config = dict(
    n_layer=12,
    d_model=128,
    head_dim=32,
    vocab_size=1024,
    norm_place='pre',
    rope_base=10000.0,
    attn_scale=0.316,
    init_std_qkv=0.0411,
    beta1=0.95,
    lr_head=0.00524,
    decay_fraction=0.798,
    decay_shape='linear',
    doc_mask=True,
    steps=7435,
)
Each number is 128 + 32 x the weight over its row's rms, rounded and kept within 0 to 255. Layers, rows and columns count from 0. Numbers have three digits each. The size before them is the row's rms in percent of the matrix's.

# layer 4 attention output, 128x128, rms 0.3, rows 0-127, columns 32-63
105:102146124153150191146100129203156187151132126126150112094132049065148171124117176118162102080162
101:114144139111189110127146155139056154130195164135168115112151126108140063102153092100165147121148
098:145156065091134131138116074174101164146125128081141119112099090157097122159149175173150111160167
145:127113144124111083058149123137078134071153152109117124134175119105140143152114089143075162133137
098:153112148116161113158087099109189220151092135164102137117139126093151125117101087125069116167144
104:139098143110153168128104155140120106147103126125177133049146119051156089124137143134106164110136
111:110173129090163130145127117165109119114124099121150120110136139089091119161109125059165103078147
091:079145157090096120099113128162101160092089074143112126126107129143080124153117084051158132091125
166:171094056150133172135123076162118096233115151131196156095112102109114110110115123116141127180118
107:128116116111111139073157188105155166139066167118162151153074152099142167055134156168122123150152
102:137101157081137166132151116144146092135118150130080104174080064114142161142131152149149134179172
107:173138116139125176120097100141060116145137169183150158100129085117095120153188079113121170197124
116:118113159042134152178153153148121182113168136103054105146109177129082141124079126113171083078085
098:153097147107099189155097130145101173177147160111146154130165178150114176077096138111138107122119
106:089115103126157183138182137136164137108132081069121134103055131087091114117146171091133115127133
098:148129105121096159079116107203080139156132087127156183100147085107087097131181097143174175123105
095:175090097148113163102079153089090063085118119176155117123125157086072104158085154104076154100147
094:133126056134154101123151159144110095108140076104122133146134116156091115107142092099171082122145
101:174137133139081130137119107147179148124120130109149232135134093123151146142110125161108126136123
093:157131130144136172156095167151113152108133118155141154158137131142125142112130116137116019090117
081:118168128107158108115111159112098078123121132112163062170183147151124040113122083133137136123172
085:159079135092121142098173109129133159077151087163112143110186144152148110120097136191105210221056
103:111096155134139054120153146138135137124123094168120168138117164142094151145160130118102142150136
094:120110104139159091195105111140167233114071114113137107121168169115120172130063109181107146164055
090:114135140077154102133143188160141094096161154121128128193090146158077096124195074109118084094134
101:130110139129166147130115117180134194129105123084102096107141123111136133152164157056131117134128
108:129151117175126160114136069143121124147140105126152103117093150132150128117099133096128061113089
102:193180134169108139208131119153128148114145124117112086125080109114143149124129129106204180094128
100:140102111108125125163151142144159120127103154167186066125109108170118094057154184193116163119141
094:099126066110153164079113162125145139116107124123129118113162109142166187129137101151100145183132
107:153172082098098173080133144135149128120125169150155103122165114148075101093117099212085171160132
107:141049163149088123155140111133144088157094163132179150098128086083116078092154126098148127128114
098:160156176142085131094119126166102116156115121120144160160124116118097145161116047096122093175159
113:114122161163096177134145146123116150146173104158147119154103067141159181126131170107181129145111
106:093085139149198138128131159103125130163121128140103106179104140094139127119123145177116124198135
082:122154105126147103109096167152163173175104091087147073141132142130193124135176158065140086112179
097:114141139172143084190196117131109092164191130126114132066117113182144117128149116072113085131160
095:126191118162136135106104144134191141082132125135084130162111127150124169124129143183152141076109
088:102141105128169118200178066136131135094134147108113145138120103077153176124096159086158129131091
093:087102124114126191064080122152139106138135112159134113134169126087169107071161147113136111115082
101:115134074068110179187157121178099106141128101100131142152129104050127145173119115131195129110180
104:121104055102143166118181145128088107148094072156102110061174124079172097127114125094145072077131
103:143100145162166133118125126124142038135138122130125098109135108095105073083197139093138155081136
102:186115094124141131158193146134146120077211133131145118095076136094135119144103108111104105093128
094:106138152153132130087150169148146134169098153080089163152153157159179098117103115125134134105099
093:147093163144109109131136173141154065084104153152130133147185178175154120134096091154102152159217
087:124133162117148122188132161162128127145151103150129138125150109130086169145149143131147137146120
099:138131125105164095136099150157146151119092132135114163158132171250153115073105114185150143170100
082:133158145153195125080134126155145059122138132144128100136127114156140142193110089096129147051073
088:133133070117148125141119093170132131146185100064107128112059086122040168094104131126201092098142
111:153099128144123154121165176103147092120145169138123096105180094183093122130097118150106114095111
101:095120128164147142174149123155144098158170142124100126133161129140156090092118155149146072089112
113:184097109143106166085096089094152132112133106099164160144176171121127157133117142138155120081128
098:193116093126191186091163110126139147175127050130120165104126184115114123075091159128133109107123
099:163096061156082114142097053131097133154129125099079129148172080159103158111096157141090076169172
100:168115123102141124162120130127072122117187125058111124158114077126098126090154192065176064142144
099:091105099120060113180127133163126096093178125120122075149141100091088149163175114113205164106136
113:156140156127034211157096139104196140113060139130135101102137118136121121176096135145058133080137
111:106121124159155158111120134155082114145076143165131123130126065096134154139096184133152110055136
100:127156101146118116151113120203099165071135142129128092140129115185096119160076134077086180138130
085:165124054125145132131150137122121071163138145068141124129155109120115092138092148164102098109136
114:113108122087119162092163111129136170190143128135108154082138162122143127143109153145097068171104
095:131169113104186156118140149099041145160146128096142108162136120144182144148125133084130127142163
090:152137070131093126088088178164120138114215136104200119154138161111133217159127133131136105184137
092:182099111083092176136131132161157245151068123162149142126133140160124121153113188094122139140156
119:147152151157174061105100150140120106100086141158161064166118123172143103158115088169200108075085
097:198139074168186112113154074126133082113131109124161151143128117108084073086101099122115133151103
091:077145167076108078090126120178159100122127138113102110076115102127125120152151148157148200180137
093:117128171153148119188116077164150097082077147181113066140140135121171122132159146153180151172112
100:113102139077072075156163069183151043146129162111098141117154138140083166101138191178157136137149
085:169124083159116123121153134150146168121150098108152162126110069110098105076151200188153133144110
099:077139194111155042108110128143152088105123129066132125152178204147115139100178085146102190188128
101:121159154139183160053159100150112086111172173107160080203233157140148078133161109170176140055149
105:088108131126137119103110130162116146176102174118130128169147116167088111064165152152121132135106
097:159137154109117182172109154119161126086177105094139129140100143162134126151159128055139168078092
094:117171168116126171181131155125140089158096151099169086100149141175145069087137103065035203141135
091:172154145182153115127097119099090140138120121119142127073128097174176125145138160106156156083130
112:105096156148107138103084116167154174080123170154150134145099104137166133092131143119129144092120
096:111169070113144118149103135139156065112137162130164063157180125162085112099140123188145125147104
093:145123099150085225169183092144103151207120116101098115155173125109135063101115155108053142095138
094:152093225083078176109114193091120124095140119137141109143139159107085197110142108077118126120118
091:083120078117120168130170122114101115132131041130135110164164133151097088143167111106075127137114
119:142108159149124065190112072125139170081094178096143132134091112100113111121144168099156109136173
109:170126178128131105149113076131094142096175114037117095191114149118111154122167132159163093106137
103:183121092161129127058150137106095051114115121123132135131215198154141060120097083140111092136124
079:126178127132123127142158088108093113116105202115151140084148102139112150154061117126099160153156
088:170141136147145125073144120161133124108095133071152139092160147175159060141103092086093151042103
091:123162157167099155114105127155113126074145175099141080162071100106122098191102105083110142050109
087:130141098143152079151091127135098124117139078111162183189157135131091179187121097143136091109134
101:134075130117102099157090132107141127040150148127148100174114155135157166137146157173173127161142
086:178150195100142173104128131101143149129097135120144173147101136103124103132114152086133140128156
089:130120133181119082183102212148150133123130108165163157120134114166111161123147164136121120118136
095:146127059131104167131111145117134134095073093130116094149129151198085172148092094159054070147101
091:119128153163170131177154120182103123091131113125137178192144148161113142144155095095188128118124
095:145152084161120171141123112145167117070081142139131111146115105081130084147104101080089144073185
131:126072151168146133006098108116129123054116143146128138132137124108155078105141117153205159061139
099:149085061132057118188189138171118162134071142158124132087134126133166086092131184134149189125143
085:143134059128071126137093114133052160103121111090139138153161189114122126186141075117137125069090
102:164133086131177146136146076138116094170123136152099120166121088110169112147151170106234113096110
110:130117230103123074146121107144137131105051138078134111133157175171083153148120062109041186155140
094:092075125158103117121164140177163108136148110147111144109127154158116121139109119135082166137151
098:124106152118097182143145137160152146115169110119141140207127126158141098172146099121165108120110
107:104151208135155090124158148131119126093156159123104125081112104150126106107175159164188137198122
092:097132208104107089087168155137147075119072116131153058126153170139131085145170145152105122080109
097:133070188125168107159099163158116137070117151174167095152170110157082165158158116085086108095085
094:141135076166165120141160144194197120033131135106145133134144129148116138129186129162109101153083
113:100159127133166169104125166163162084152089111151090114128122142110108098098142070145084142134124
090:133097095124080160129115129105118130154141144169180150123153125151078150176154082139100156102078
091:120146108150135050147159120154112119086109119128069128109149152128060143122116142107188082118181
102:106116185125070081138116088110113082079091178125127104158130098173113114143141138109151116190102
105:160172084145120196137124165140123122158110093155135171109179167092177107142114164145120096191174
096:128129164203167158095153163093132161145102134123066147147174134127115065101114103106089085110107
095:159150111166084138152164100113083152082167133123119088146112107122073206105139183140136163188133
098:113076104134124118156136184162115082171138129127107146158093083160124119088135148127116145132170
094:113123119128135133107114179129119064173128082125115083159153154111103099139125069186042129103104
091:167074112105120136121126142149145141165094082154157125129146098115122051114116116207120096193169
091:111129088105177140144135104115166102095131138141081121152102117165063149212152187121126124123163
090:165110163135082136107154185160147158146117169102108091138142171138126088134132129121141211152099
101:110110151173088126111109077137125057153131150125185124134116127173100126135151129145122132068107
098:151118119161107128156136156164183107089132123156128102167151156141112122090103161142111130228125
098:138098099143126113135171167109138126193073184124136117078180162122102162088149140091126175118111
104:133151202128139102155125125131150116040122177103120128121168099182118107120088060153147130116155
102:169105091141128171101062122118156156154104092120132159119180175166156152101085110128101102113109
103:149213143121151104111100139176108105093093195162116151127141124130167057132083126126154123099118
094:148105194142115116165076133127156165061147123104062107151094176157134147168126118137171092109154
112:136096146116095118172146126172123129127086129157175140165157112134081140093187139138117204139123
097:152124132089144130140078131109117102120201100071137124165133147172113129142149173174147095124087
102:126121095181100147116105123095088120128131123080187121172111122158136144151127136145158145138125